From a checkpoint of a small transformer trained on Wikipedia.
Architecture: rotary positions, no biases in attention or MLP, untied embeddings.
Training: a variant of Adam for these matrices, 6780 steps.
Each number is 128 + 32 x the weight over its row's rms, rounded and kept within 0 to 255. Layers, rows and columns count from 0. Numbers have three digits each. The size before them is the row's rms in percent of the matrix's.

# q: layer 5 attention query, 64x64, rms 0.24, rows 0-63, columns 0-63
# k: layer 5 attention key, 64x64, rms 0.208, rows 0-63, columns 0-63
# v: layer 5 attention value, 64x64, rms 0.153, rows 0-35, columns 0-63
# o: layer 5 attention output (transposed), 64x64, rms 0.138, rows 0-35, columns 0-63
q0 109:122137107112152124188176138067128089137206166133148092103127179104145127092090158126118151097172125153136160127144129112164140134141146088199151107100170180069089169086142120125057153139097125
k0 139:112099087102110140159205185109143151184136112116099156154103104144140108107144100098064114101082187131129144075106120140136115068190160124126079126090155115090106142127094095088139119171173082
q1 109:146121086134165159184149147094133136144164132099113127134125133123155110105137089108082104113074166206088153093147122160151082124177173097145152095148147208139103170146112116139100203135127061
k1 109:086107102143121133144139146181119153197155158106126096099107117159162128142135154122078074087114163132121154062114205123140130087183110151148116150097087149108101166093115069133107136210121088
q2 100:168128143122134175134095138146197162078071112110123189081146130142141113185160144124120051168083151096073108122163120132108073093150115130124156111169099105169161122146133100099182161127172136
k2 109:090088142104109119117080062183103129106084149153109112112128111134145149145103133186137125154189109081109070215108198106088143149113114150124132106148116140159148137113131136100052120133068153
q3 103:092114128106110120151157153101178162132107062099083098123147100131112059078123138095100173097116171150085127089106167153107145106194127161151081162122069124098145136141123155145176127179194120
k3 087:132121098150086105150132125105095159197191177099164118183102150125110152136136109081083111119103138147139135018074125079172148095121093118101111152119123084110099136127153089144113091142175104
q4 085:101136124093123123154176149139146158142088079123074093091146161067124112097150205153094181124108149107124155114110126156137165119172132122164062187126086108070119137114105162175155079172154139
k4 096:174096123131090091144122131164102154212148168163138144169103176160185145139140106098080104138111131183133078064088168081122078094133137165095094176121107111115105090165151088105131118123138130
q5 074:121165063132127115108155152087099134186154116161158076167121162142149094070117096087136148066105151192079141071141154171122143090151148182109098130132130168118144170176147089116156122134168109
k5 066:076083149152136166151137154150128164110149126104124135152132111110122116132125134070121146111114161127136126031160141099167151072162171100184140142055108103099054142066106102165153150179118118
q6 083:098087168104105128156097114124238138106149133077074136102145082111103086138119176074129113133154155142121094072100110077096164148154105172111127160108077149114154124102148163115131115166177102
k6 110:120122101191138212130113138134094103115190158106194093128117105161096152132142130064123130150119166107086122069169158110167122105159093120171149129093080090129099159083114098196146131125140103
q7 096:163157129168152157111158078138119090061114179117131199084123137117117152151131145167136098173177111100172150172141125087123132176068071109137134133101146084153092119074139132131140109076093178
k7 072:188124144078138111067123162078128103126134138128108114128116179111151107111108097151140135138120133143141102222115046147079117151095146111088153164160158145119176086155116181070111095072124141
q8 106:108134156132121109111118127143167153073104160125123158103060118095166138172140153171161108194150144052136088116104065064126154143124102114133105184127146125131095122067161145144087085121064144
k8 119:206115131135191168103091123185123086162148132198139126086165098158153152178129099113109111164104126139095075156132176128136055108122150113132158114100150126173132122157087206144135137108110137
q9 081:151078138132125168137101179188183136158131127081149105108078089128138077140135127121149065155112103119121154124131143076146061153127096118133157083179102143177201160112135121124133207114120103
k9 077:139148164122108134155138054074128130081162122116107124130106072159055180106162081082104148106129136065044174144083163162144159165134096120117148132121134114154179157150146165138141133139156111
q10 090:152150108130142128095172151102064136163117134183220128117122130136170151141086075139146133095151113131141135158132081128155105092125190091140138070089164162129044136092092108108089123128087153
k10 105:120118103067157104107105188157144062164091125207098111130129150146173115117104121185100101135114152113161134187111148167068102160150159136119151104154190119150155099182103167112092095124117152
q11 090:180180102147148145072101062137111086095122169097183096119122154136117154131120110179175094172148136113166121182131128093108127161083086099108145110173168097175137097143149152096100136072096172
k11 065:176106146078131107107089150093075108119132139114091088120113139126102121102129068150138139098156134149124137215118118178080159184081101104072146132137150133124230092144104166140114111090149141
q12 083:068125136109108062109105146156159175121130212154111129122154060089143167173085139168097059127178099115144126139112103103137155147142108116107116148134087130121094132120180126157112158133048159
k12 093:173118115116177154084160123172101076155130099169099159114135165147177069137077085096145096169078154147157133153166134092116082118145185174136106082096165087137091089135101135100106091101112116
q13 079:166153101085135115095187140107112096097129116161159125127128137107183166135136106179131098163164149139147135184076103145096115176100144105106120098198180104185069111157087143075151149090123174
k13 065:181095112066138110123105173103069102169153096153111107181119159151148117118135099185130083111132096130101126184099107180110121172117103100057142113147169097164212097163105146115129118122148140
q14 091:113098143142100109166078087188215155067101119085099167097148105126120127151168174108109098153139138080093065126125113081132131131125114177084117150097106108155161123111132145193173099136163132
k14 111:145181134178139154183150095104136119132157180066149160160137066123130130116083156077123140169108107146135163071159153114163115089118153108187157076104111147086085173107122127100128195157104123
q15 092:140158100151169135102139155100034131163130119164142086165118112147140123121086136129162162078085131166137150119143115171137092113138205111152149110122162200109125126165091071062095174126110099
k15 102:118122121102116109123102124206255135139150113147118124113127103119117158119183117154092093096183132119124098141062167130138152168148086126139094161161120096144129106139140144151139063148120193
q16 070:148138137116105115151113111129188153103075132113070101095193075115078162139139112102103134111112159102135107131116103136090117090143099108048088178178179076110119097141093208137108099147116114
k16 149:151113128121130138096094123104062090119092125155148128155121111134163128114098100167166142181140084135142108219157121147085111197059110165107180086130146164152167098120133143135075110069121162
q17 119:120131056138122130123149147115080149156141061153119111165142154144133086085146125078115176046087144169117143091132153172136104080155170115158110107125133152076141127166045102127112134159124075
k17 051:108150133111123087202141087141181209132105128123122174137154067084122153139133144166092103135188124163173141112074140115149172149111091148138110124143167112122133122173186134115195111157163167
q18 093:106148115140080108151110090167179114096132141118067145157172134165108106155156177094083139096078088130112093125156189116140112145108173137148161158070114164133179123147104083196183177133125132
k18 068:162180144142163147151157104116157131085144153066157163145112149080122135120112147143175128160155134152161170092167099086170145078129147158201082096130089158065079119112192135094132135165150112
q19 090:142125089129195140105142128121095117176166170109153116179100159165104151111095148146129060139114137165204144128124106122149141138107132139180146122142212074114088110141170129059095135126192132
k19 091:099134120136092148098111137137140167144177125078134105125131146095085118120156148153123148110126179180068185078147155128128155106168100104090082161096026123116096140132093093175170110156085090
q20 071:157123121117192154115163173116041144147110069169182110176103121141124095073107107128130138070112155150124166103089164172143119119139146112175143097103174165098122131136106106090087164134175084
k20 173:143135159101134116121073068101108126093105142145113125125131120119099149143121096169155104144154110100111110242120089147116126188070110112085147127171128127165225096139150171123118114087115169
q21 270:149128157120138119104086089121118106088108157137156143115121110143126143167118090164172115187142076111130113206132097105124119183051110116104175110136143113183182094123145144126097118042098188
k21 042:142087137119136112180143202083160124182149084130113138179081149136135113093116142138107167131074182146103158143156074132115066110126165109102150154065181114103149096183094128129127101127153073
q22 091:148111151103215167151153112132132109152102152093182086102180123122052070068147075089107147102106152110110162129143188134136090108139069130161121090139150110152130139112145181131118093112160123
k22 107:105138132158029122130082081043071151133113120075111152126079136114101157128161175111148196155111186115170138131104100149067151125099126110122128163121128138106138161115136107118077096127138100
q23 080:102113077067108123096075122108120093084126123102142181102127155126200128122182109161114196129158115157175132141080109113095151176120195119153118100167054137143124109092127115118093094113123090
k23 091:157144111149150093200197170125083138162203109177108106130140109139125157139115128143120054081135136103123103104114132136123120088145117105093132125096199085116157127158094061081180160149135135
q24 096:131112128138140146117111121116130117096171107124166124174109177115067117085183136113108120179096149094165105121117174101132141103133060122116096188169161043103129111138146214146081081128104119
k24 101:116155164176094099100083049093081173085090157088109182111155122127097123126148136171165170136170113187102148138156138152089143147069109174107102110124115167124168143164156119164175133105144146
q25 096:131054123116104143105076158152093128051103090138138086137115147131135100135085105134152175155165069111125146151117145107123158147115152156201092086134143081171128106058155132138069098101169110
k25 086:132148095146125080170187099117073138167146091157117158094137125124084154104150145144081060079088129149146133055046127146129167110185115089120128134083164146092125131131140113149170150156085139
q26 094:084160180140068140102072179122146115087182103111127129127106151090143137088165172148128145182111146087137097128132180110105153111147078135137110194180122137100113173073141167157069119114092139
k26 110:172063133159156061111120081152115134128107169158086147065162162193129184140131107077152129125149076156102114129087120111110091124118132185111112128112147117152167136172139143210159113112165134
q27 112:140064148086109117143050174120170155079162172106162135150115118073100148104132138131080110153163083122154141115078131084105140148140116112139127154100100073122104163082205190129137150132122091
k27 116:140166134170136145104103048083057095102125129121094120088130116195109141165098154121161087132109148066065104151197128135132112109131126165119119095077121129123157125113154062111117145089098170
q28 098:129141089114162139105110123156129137149083152158162147110134145175143115161157090140128067113123106167050134147181134120175138083146153172168187031110096150158155128112125115188157157131155166
k28 106:106116167121158101210147118122184112173048148115144115164109141100120090113099145092107163137098175124165203110110131124130119101154173092120138128123182096096125158101098134092086132148135049
q29 100:106113092111108133143122129134140097074040111158162226127098244145191105096124153149114121147157084129117118137178131128117145127116166142122096115135129106117133111137111118199130148114156146
k29 099:173122138083153070154183116146124156150171173168105106118150115134159122184086107150103112102132097125122145093073103123148139091142155087096153133115121201113139153143128078051142209162124099
q30 077:159130179134193149093142140137099160151138089178180092184117135135098076120111137123130075143113122102120129115102112074175108123124042102161130144098214114104135114130144210111131143136151141
k30 083:107143175116109164122054027102103150067088163056160127140104098087051122132134122107129167162128140126074147138118138150141153131092119133141110124118075154156129138144189152135169110128129114
q31 094:114159147184169146139120132119103202149113170023129083134161063184094121174143093118141117084119160113103153139136129141180123084156127102116189122110144125132100123110177179108096114130141122
k31 111:072137136147110125113076095137148063174093142153167106107110189097121133072113171100102186181087168127162156123115193128105155137132135184138114098146111104145127140089076130122112046129116136
q32 161:135131165144160125129065108147156124081103142104144129108140129134148139152151145191182125180118147105164145149194073125128150159076119124108154151171121079158160075102172167114085095055109184
k32 119:153156125118175141122155127081165093085116092127127074087133087120128123117076178147137158131137130083077159229127104171124156129139145104193163128114186158128162133144107199125140176132123107
q33 125:149159169156189105111089141092136106096149137093173146148161131117147144109128130118143146162094119111211150148190055133138132152070131087105161130165126096168177083109165171117087140070119155
k33 104:106160146117171162140130119130170099080155086116089081082188090101044105129155128136152144117103113113090183152168155185150152136158114088142125107147126165153151146169078157148132158157057135
q34 129:122142142140127127137159159092115107146138087091105123165236116110084102084149151069112158064069151169108148070165151189159102111152155128144119141144081136106131150143106130144187126147169128
k34 095:081107082088088105125115133148138195171130100140103165123119162134104158080160097146119123161133155142123102072092168121103142091166089166126062118124107036120094147100146116146129056178145132
q35 084:117131081102125112143119125100131146137119170178142095149062103157162132091113038132126120135158157178119109156121142107124123103158153117136126093099163177122063141153153160144060175130055061
k35 075:092095149165132131186145117160095141154113103072135136139138113140132147136146170085093132105097133138084165036166183132185165095141147199147133119101114137132106178135111065110125165161172087
q36 094:103105070091107075140136138103088129181137126188161085161107076123136122082076095071091139082159154175080128113104138135157156102155156134151103099071147168125082189137109136135124103163127100
k36 075:109106121151142206177147165153143115140137126104124136143113135133163103131121159094107094146072183117122147037157150097156117072183171126188137101071164093136070139106145092141115159160134095
q37 082:167171122147184160074122128119114118103132179118163145152117140153118153143150065127147065158078130127154104159132103112085068141104119109105182111154175149196131101190176130086114164078107105
k37 091:143160121137152086118105110107144130099116114082113147145143074114073095133147095160192170100164106115102157183157121233124137127078092092086099112186103155150181156134082141150113102117107125
q38 094:110149089106095041112158130105078129126085051187155113150161133146145115072108110118117195086144128173133137135099136132100171116148164165114088122075155083079117131143092114163127119152170152
k38 080:106110117115137173144167192155144116156112123115131181168114138133185109152115163124128105116081129143169129069161094094134102093124199157183132123077161174078062112117101063086148145136119113
q39 067:084121144093092069190133141147130144127097112154127172109083155061161122161147156141114157129171079108126101080138096100190187142123173140133104167090118140088084124093104163176155077161123132
k39 096:131141132137162166132149153173136109142168159174159133108122120137176127215109147105074086180104146126140095073131140080145072091171142090175144123043122125133070105133132084108150154155108122
q40 071:091112135096101077167078097161108151117116103129109167132096150085065125115173153135089131149174110121121095093136125107144199140133115163131095189099142069086144128076140147180149060162164147
k40 066:121152135198152175138143137152163131113142164121153144109168087132162116165122153076136144140102158128139112039158142088159089047161183120182130117079106159106070126110148101149152172129100104
q41 061:053070171122106103105103134124183176097149143130054157114136140104102123160125184124112109172155115122135146105102117104109184163129107157139098175099075076090153141101167164195117100136116150
k41 080:146157101169138157148166095141161155121137117127179190119174119134143117142108141081132116152077128143124090077165100087161091059162185168160075164078114157105055114102135105115165148121111096
q42 083:165135126141113168102116151129098102074094110093151145129024145122184132143181094112166065204119139108140123119173087088152152135114089103157145156137170136140105154097111175077164102120129134
k42 079:127138189120168145124096120115142131152151174162159084072140120107087150151150122105112140106181119073059163140110178173151138144128111069075170140110141109200179133140150150200106135140151145
q43 067:091139122139108140153158099121191122115124079062061130100136163104120128119189206064108144144122153113112137114095112115120149139148064144111088164113104082133158148148114141156201066131167132
k43 099:134110100134084144193141145138136192165159147060161158149107105133129127114129154091099109137130125154126127013126149125155147089159134122175105149098109118119053175101121073139166136177139117
q44 106:154138136130148111128127103100082069137146134176163150114184129132091115085089114102135117101179061184126171131170102113167107096122119134153137050076116146115114166063138185184168115129113115
k44 104:098140123107128124118174174127168124119070143112147110089089143145130116123104164081133133143098211086197132111121093139078155143169158111162159178102129140099114135120139041045126124120142091
q45 071:109105183143092095148074141125192114118105099138133179072074123089149104140134127086134067179162136076127088113117083066138159141131063105095096148094107090118154139114149162151148092121119170
k45 116:093115125158129167155155109160150168126130149117130168089147059163122136175096136078076147121112131101085123047121142116165123088149183121153147138065142159143058182117142100143157179161142095
q46 083:051135128164080107141165158101155159155160147067062139123180098157087164117112091107123139066141081129123123131100143189135137095120136111119127138107088167102130137083106131210109069133145118
k46 072:121119090152135090112146164144109108127125104190160140124157203115173146100098173145130133191094113143222167111143104104095137152137156199144082116142103141121065099154109083120165158125121091
q47 101:150118080074154142095125137137087092160110096198145141174137137142192131157136127125108115128109135194109169121150122150133089148140178146159136080158164137162112110188087115058174207134136136
k47 088:176109147079157132154078143092120172138125104110142119182062108104111099124149086160148078094152125124075113200116118126161136117115100060064182135113159088157186115108168160114101111122134134
q48 107:132118185130145121141097109123126135103107201105137136101119070135095166171072096189166074179173098104165121182150100093114136155075078140087155108133145130155110107124159177093093120100105163
k48 049:121143126130143151037175182113094042126142105160172107085118161157153112087139097111098167135079116093120138192178104156116111151128133128125149140120100163160148104112075128154062119088105115
q49 090:116140099130095193091117134136118130106127079090083086135129192160115127115179144156105133148100193122137132116113172147092184098169090155118099187224174076124125113159118141103110121160119122
k49 126:164098140109142069127069111107076129119087137150129154152141141084125122091122101170165155120152078154104135212135130139113112170057117136081155101139147132153210109128114182167117097072136147
q50 074:072128122134079135112155119116159131117141125060051118083187142132137152089121137176129168107139116120137151132094158197073179116176115147107087127195081125121126192114125098153118117182135113
k50 105:173075091098146090116120179124103083150122116195119133133127176149165128104105094140137143131089113116158087210118087131084085184084167132090133124148147140138178091130095137103078119062106132
q51 070:077183124166154123119107132156125189119114110141143104212156103142110110143145166103060110128078127116102151127140181108169092143116121121177152191085153145103149121209117136150185167119140156
k51 076:125154175130109150120131052115157152112144153045133165122073165089103126116110152104137133159139123162124202074141146104163160066129146137139050110114088118114084120128174126126172107178151147
q52 160:145125170119145157105090112115106118108105139145148145148083117138142159186120118170183097204130095094118120191149094099124085170055094137113186108146156150175162089139156164109125130063094162
k52 045:147106132099153103110123110106079123095073119102155094114117124134100108084134069122119128117127083131045170181136151163142125137118087077099155105196110107188221138153127171168132114124160132
q53 081:163175173139157133151120102119169104101133151127143104134149127143113143138099125135132140197118108123110133180142081090146111168070083109127157145117160088151146057158157166128117116047111233
k53 205:092121108133095142139170144141137171163144117088127127122125142121124131124143156100084131103113145152144149002122177108143161075183129149169087147104108117092036162121131098135153135187145097
q54 094:185091139101145062176122119128128132124097157166132154161097012123106136174106129053113119119126139134127114125105123071135099159118135112112137107062113106120092120158117124033137145130128116
k54 103:089177119147113255122148094119146119142167100059140117134130116145127106115121152175132067167132161113098129116210116149158139113136082154149176095094156112122119136119156114127108123138112169
q55 098:093125087152128104124123131141117084095109075096148048137189142140086129097149083126116161154126102148124140132109126138145174076149037127134090152168177123113158109164076162159074107120114183
k55 111:147098143103080121147133099135076173183088120152102183114117129096108140079129165147073148094159100176208170097093160122084156183106178156144095134086142127128103115112133122171173140127158097
q56 099:115059099150107127074094145133087123058114047143086094146125145106098172109096181138102049166135069162184176149120112100153172157113138180120117150124127105134150131141129106112127112131143146
k56 082:143142115094125122125181110103156147138170171112139191138155117121109102063075106138107063077133091146089190077127108142142140175188132077131090142115124062120094117125148110148156132128069171
q57 084:188121160125165138121157176129096144133126091182225139206088115119110107115130102087111097100097149117125105077105124094172117091141096088146129154079189122084116100129123184092139131137135110
k57 091:101166204136120145120083019118103152065099159080146106124119102106064139152126148155157122154167101106076139145135131140158141141085108147147144110134101131162137143128218144143158146142145156
q58 102:156137178151105170177200123091175080091096107123093119148112133130089112089081141084114154164088135130142133143157187188131169102136117091102133203104155127098119119136106089097086132109084166
k58 114:106095103106112120077124137153137137157158146132105125087142249145167120098156128178124134106157117119129095093135099100115133170138124183150113161175106185119093133091180148141051083134163147
q59 085:174096090105115117164127079100128068149125160107112174114155144142097101127134072108082139127132122195103148155160144105112111134100197148177186036083069122162120095088144112134137133122130133
k59 081:080148123123135149140199210088155109159103101097148083124135167148141114125140181166131122103111184099146161088164098126120173092173103085130131126105178116073119163139091086070102109145150093
q60 093:115074137140093154169148117157145149098154127082202191168052191098135135151127139138070117155139137087117067117099154127098151144129128133102147145040140090139130109113173082152147126141107133
k60 102:128183124146173128096060121084114069099110137126064095104181129159128082145116147201135109128106144095075126145181119137161114102114176122137109078167124169131135149084120171138129199130109157
q61 109:153150158184124156131203102074122134144206121045062087145123133128092137117110134113141135128114159128171116122094135146137139128116113066102149181145151123101086111120136182074073087132106110
k61 117:092122112144106155066085169158133098096152142154167105090156188103135155093186132164147119139149120132115095129156146139095177182117064175145074142172059144168127130147132123164156061112138134
q62 093:111048112103110105167166116180127096155164112161066147188071119108139133180083100103153103183136161116111123120161112135100090152087082180199124135116134150142135124149134096099179119133115165
k62 110:149156099128125192092149183088130150117122041102177137065178102125131088128204124143138127106135120202079146132153090109180128105137136093113116120109112124142102122148139205154122167133127110
q63 091:118094120102155075172128136178175159099053147157138133165128073114157133144085149132161094124159050121144119108100050125157118101127072131099098092084169146102139136159120144131144193138143158
k63 093:169175159087131191135115045153087145143166129130153117117118058139120113165081120094081129171140131117104140157149130131166103174107163144169156120097076188147105112106145146073112184115088116
v0 089:143161156135141133136122139058143096179078152058171190143133125200121109145155139177166159129124099138176090129161135131156148125152133140106128089149078075103146127183120155137040153126127141
o0 077:102125131168129138190089103098151084136176117115158168090125113191114128166089149175136114122059106083128144061149111151178135073162104141109133134089067145087083111107117129130120157180139085
v1 084:148088100118159091049147126137161138105131123083138122094100166047094182124062136070096074143154129099117111131124137124118127162135170061130170114081120120113129165138123118140204152140092138
o1 082:139124129122142172088181068117116176089094125088131152155159102059132139121084133113135123161098101171125173173044129123086152150102141153102148091204132186124161171118141104174134131130110147
v2 091:130067156118099164112131081125161146149158079139092106054080090167101148096094126120128130106131215094081179135158107127088116181156143135165114196091135118110101127150161121158089124144128097
o2 096:160106149110174190098105111057170147101124177140118161133073131080127148137144119136135180135134120157144143143103097146076148188125123151102128144214138072107183101115081168147093119154157095
v3 097:077146111118154124176139134089183104097116089160120080143202146072159154124100213092128106150108082065072167126106110133149157132108110102116121099163159121136149150154080150148151100133138179
o3 086:114114157102086132203109128125137123125107040141065116147155130139127123119098159153138113132151069075094128196084105115154134127072149088143124122131176124161108140139101090125143155159122226
v4 102:141115125162161195152117146128138111135110114127120213172212114090144164137112163146141129134137152138220061128192154145121089124140178121091132130156100103100137144116128171129102078128088138
o4 089:139157142215159226170121099125113143086116078132151117127138113103172148200097150141127109120153092119146133120175102165122116127096134118118133126110090218095087075122104122088131114155141154
v5 102:106087150147131141155092060142139123102097144117103103099182116154099167169072161110133126073101117101122145118223121118186112157092158118126169095167115136130150165157146128143132224110127151
o5 110:144088036144128175163127104133167132146134112139103097087152131139084145159098130124077089095095115142140199103139162111136136146141130178199187109155153111153137134112136067084163190124145149
v6 114:097138095105099120156150129126151149106104137117182125181032102087113118124091142120113122081175110134180151133074104066090157163127129165171125152116151198120111142063102111094152113136182118
o6 112:139122177058105118163138138120151172148132167068119175138101159103126122089118153149160167159171156112138093204103140068108134130087154136124143140144115162127103119128138147139114179041085062
v7 096:111077133121104139125119101100090142108178170174096181021128158126088131127121162149162173153142130132113127137172108108087078146167159185140124135106132125095068154116199115133152098145087111
o7 107:156131119129162167105123111091143145111079162156132168132111160148158146174123126161172214138143111216152137153105119158052134171145127159101142162203127143099097154133109174176111105163131138
v8 094:140054131131118140150131138142091142164151176099073198111093052161093190124122117108135131105149144157223084128083171093089118141127157146113133146117138122120104118143167117092104093129116075
o8 084:158137112170182178129144162112100146138123156045157139119120139124170164194110114123136111132122158188182112138110159151101119088138149138111128149196099099108147121137135165093113098032163080
v9 098:088082071100155180151169092142150163106190102146093086146129138092127215144115107130126142113127165103158195131162121107048118132112134132123121120079123084124135152191118113107177122151113163
o9 095:115114151113110177136105074135110193072171149119094144139105104077172193124113153105133180149169154140158111149084145167082163192056124144139124198154163111143155156140114122113112148149145148
v10 102:187174130124149149098116133138157177126141151130223188068116160141102138106103132131115169174133059141097130132162105168175091130180140157139180111054112154134151139158133111160154140141113106
o10 105:123147041133140151102129097109136171116127146158170148136174102089125114093120156144102155176105117174110127136129096144125145122172175202077151078101139178125165139116133147208141108207108123
v11 088:102117153113190164150121173083118145125101141112118168158111152127132104137103140136138065159132142171120080128202141117115092142143151122078182099127107213077157148168071172145149152135067106
o11 084:104130150152152195139089138118092172115148101141118208121165069132116132165101179110164090165126085137102154063103121110092097113124130182121090093125160187082105109121158114113157126180158167
v12 093:130073120159128150178137118167098105132138148155067051088147113179082148135113106087092082106093125111077182133126088117166100130150157215153117127116157098114115124199131097123137125119166110
o12 089:167144072162157146153088122088169158129112129148110069133088115114111111162143126100089195129114152178144137134120106130134134155139154175143096151185181055101230154150136161136119133090149133
v13 123:159141138120140073120113158135101116176124168107156129106121169144102036152182105132137070150139098171162092127080157140157109101124086130101123119160177114193116086127222108151096142129116108
o13 132:135119065161124037103169185172084051142153134105141103102144168148120069121171086126115107121098101157151113093131157128135081076179096131109099124114154126148130140119173124187127102101137114
v14 098:084052110146139128169152147082151144149138065109064121147132060139124192132136141100135094113128130109178101127089187105098178155106131097123105146169170113150122120175119141085097053139125133
o14 088:133115159164165135159105165080126105124143105059092140146129155136138157183117113148143094132165105109155091210101157156118134109088133073108096154180131068149160111155121129060116129048162139
v15 084:083060098206111152132125131153167133120115087143057178100150130102075204090149157135132116158163116145118101137143145134110103134177147172156099181128119147130097130115138154142189066138101149
o15 095:131148113185127164105109140068156144097065114103122115170131148111137136139140153172141186155169134185145145180142098178074157165127157149072138133184085122112186128135116159137068095079129140
v16 117:127063156134073132093097139106161184126099036145109120095136104205119132088141140154110153126133171066088083139109138177138155149171099133134107173148118104138132168120079138129131090159104086
o16 127:087122140137145153093097132058184120137118122114115171175134111079138135112156135170105140128125105124152110159106105134133180190167108167044080123179108098140182098109114188129110095194102126
v17 081:109114144127108165231117111043178126113148087117071119152164086177179120115120127133140094136127128135162139126144171123156136106116000157116104131121110117111143134119134134141118126118088132
o17 076:116128145135120155134072167122115089147125092106104098078087106179108139121094142124132036120170109063115126121142124150129122158139085100108140195075113039121072111133102161131178141107118157
v18 130:070114119179143140157132091116115081091124151065104202160102141103122181181092215140161114109177098093143138126155155079128153120093138140158138102132141134116123153095129117151112170120196165
o18 138:084120118136102162160150101131156118108089104120118123130122149176103151165079130147134124145133102162145169149130146123158139098093163137167195183162102142126088120135102091103086209011121109
v19 097:088122107092142081120152157154156151091122099157146115152056116068128174175115130114112094105133063042149133129065079092102169133117160100169130134119146160153132145116065140084172117144130130
o19 093:102112151085125140133158090111107171166161157122113170202168139100139108093127128159158150163138140118152112206066157058118148118083154104146124104149177151162175172132159094104105147093075140
v20 110:120157088112124204198113115134096120148153106168096119142143093104128053207094113160132054122142108060118175129135113094133111128130104190140111125140168156145134124143111099144147087141187127
o20 100:095130085080150135181114094124140113158178117190107104119096117139127110125167123122147149144184107152166082192155125123152148154087110157163077175140233101115146122100116144169105112076135104
v21 088:131098164201093152147122100102135092130198139159064107095157132175154124091125132119149179148122188141047177124155110162120128092120140133115091137148134089127095081154182106153120091106104172
o21 093:162157157167143117107099161141145091140054110170134060094056153169128153142125094127157162085166122117109127091173091194120128150131141080129160161139121058115079102144091134118139120135177162
v22 114:153113131131095143170116151151104141186119125131106093058056053117140123132127076123121124093130119169205165132078130083122105109129062201125098160162148145136102136120150077167117149120136116
o22 102:179150108127128088122134183112116111194138159107106088092085111140196136091145083128137121090138147143188125086103144111111112123118110151093125152110147091105163143146088184167096131029095082
v23 098:103124142130079100154131094146095155126129150119130087061114155111048151111106152068081174120140069130215149138099113102134117152153096173141119098129109146139103150103202108172172152136165141
o23 101:150092096109102114141137149105164116128102161076116094110117166109135121133125165147084176154079137199164137157090163125087154151146141185091145118188108129122175177125136172216111140071097136
v24 090:192132175111157099088164162149100111150107158095134043156175166165145139108193073130118141116084153137132146122127143152162128108102121087102118110167127075171129083184171151143071129110107144
o24 097:163114104171110072128140153156058071114141139114138075091110137129118129146163092092086096100086144072111121042156137119174080089157090088150099098089137112162134145149165085114139122168137151
v25 097:156126073074139124166159150102061149160135115113131120179115134059156101138158101165114068144122160207165094128113151072124109118118095150098097160140150196088109101118137116124152129104190148
o25 107:182115175115103067141170158178077153131139143129105144092100106167130132127154109085172098128156148073109101099164140121159078136056112087133076163077126176095078133149140161152153113092153110
v26 099:137103140161146144189188142131156152111155073106135083156124113162145213083185093120139175099092154108200131133131165132145156136131119136166081154103067079150135092152117159122079126132144108
o26 091:130082153177115140116050149066116109095172181097140095151083138098115172140143133109075137144128187091121125155149137141147127144147136089115084147061101091140214114180113139115111144122083119
v27 119:064089115129099135098110082128168172141061145120118131066105087200118162188141149158133159082177051088130113130102103110140111094126108146141138125176127164187126143114173130110111159155122134
o27 123:100109053142108156116135132113155117169148161081118158151133159147159114120135128207099140111144129178179120132084168142127174137160145186120155109178131088190142138089163130140037164110104110
v28 095:165124091109194130158136108139127184152109158101166174152094083132177128090095107164179155122181124151126147121136124134116091111132087157102146205098128190118156101095157090125163170114136055
o28 094:120100122135091126115155139184099196134158150103132119057109070112142141082145085120154068144192134115093123086124124130140090110169184144117164153054125145123092062113123133118158103126125067
v29 088:155102122140161136237118107150107090128072106121072100178181076140153097147107096132156129065120172097108143120165128141155118128111178133140123196120112142108164110176095151099108132107173118
o29 083:141088143140124168183067119171136148121168120136107079083107081139097113160143102105122087101145151085103145116176124112196117137121134100193126145111164090116167059113136084060178113098142107
v30 101:179117119165139075097134142135135159126193172068132110062106075112147159117097122117141111143160100188171101132085154123155140101147077091111143151131101097122111162125144132159194094121050166
o30 098:174178118181140120054143116096099137138085114071151073096148113133156142093085094140142098116130110141120145073079136142115166129148135102067168125123103136123066186143099163175148111070086134
v31 101:131169160135118095101130142147154154086133162093185140146128166163095202132138124074110167154096080158126082117171149131193143154110119082107194118110047158108161140115119163123146160092116160
o31 109:133112063151134137110168132137112151131120143117154108111201127147067147111092172100082084142078156117101149098181146100145111095158130137156174047077071146154109143135150096102190155107127161
v32 075:104164111144137129157104113169179138130131092124179088154171122085165124099116085134178182138137100124152121124139168118095155083129065132161097160113041111161158142109066133071186083116132127
o32 075:086111139115088116107105085142126150130154130129138060134172098120151162019132156145150127118145145107102116162155157145102152130158135109123120130020065106174101089136102097097115125080090121
v33 121:156181157116155127077142157126127140130124172108215157080107125131202116117160111124183171125168059148123150123090093127150123087111124096159147081105122131147100088082138155168072119117091087
o33 128:135138141112127146105150123130056092173096150137165127135108158164154119107124088165164103126155132141097121082101112117149079055175166077136148080076107162162041136154117085166111166136088108
v34 097:103110095052106146075151125131122177197115101126114121132135172137147118132215108181116094160150142107117097134125144065096127110126080174159072154153160154151134089105125131123093082155184110
o34 108:115076138092087094098159126123094114102147144132110188166122119140171137130188132148122140153151145116157066142128146154142120139094117120107017163117120115141142113097148165159017108126141090
v35 115:115140174123100145163097118164154138127090120122116135129111073104133122110126054091150184088113163168226114128155164110075110180132079132136127151088087117113142128047106112110116130127137064
o35 103:109101158097131176137065118128137157118164169081147119121142098092155153124138142062119088136107192145161134136147161118043095113150093151138140090112079109121145068116096143095149122077062079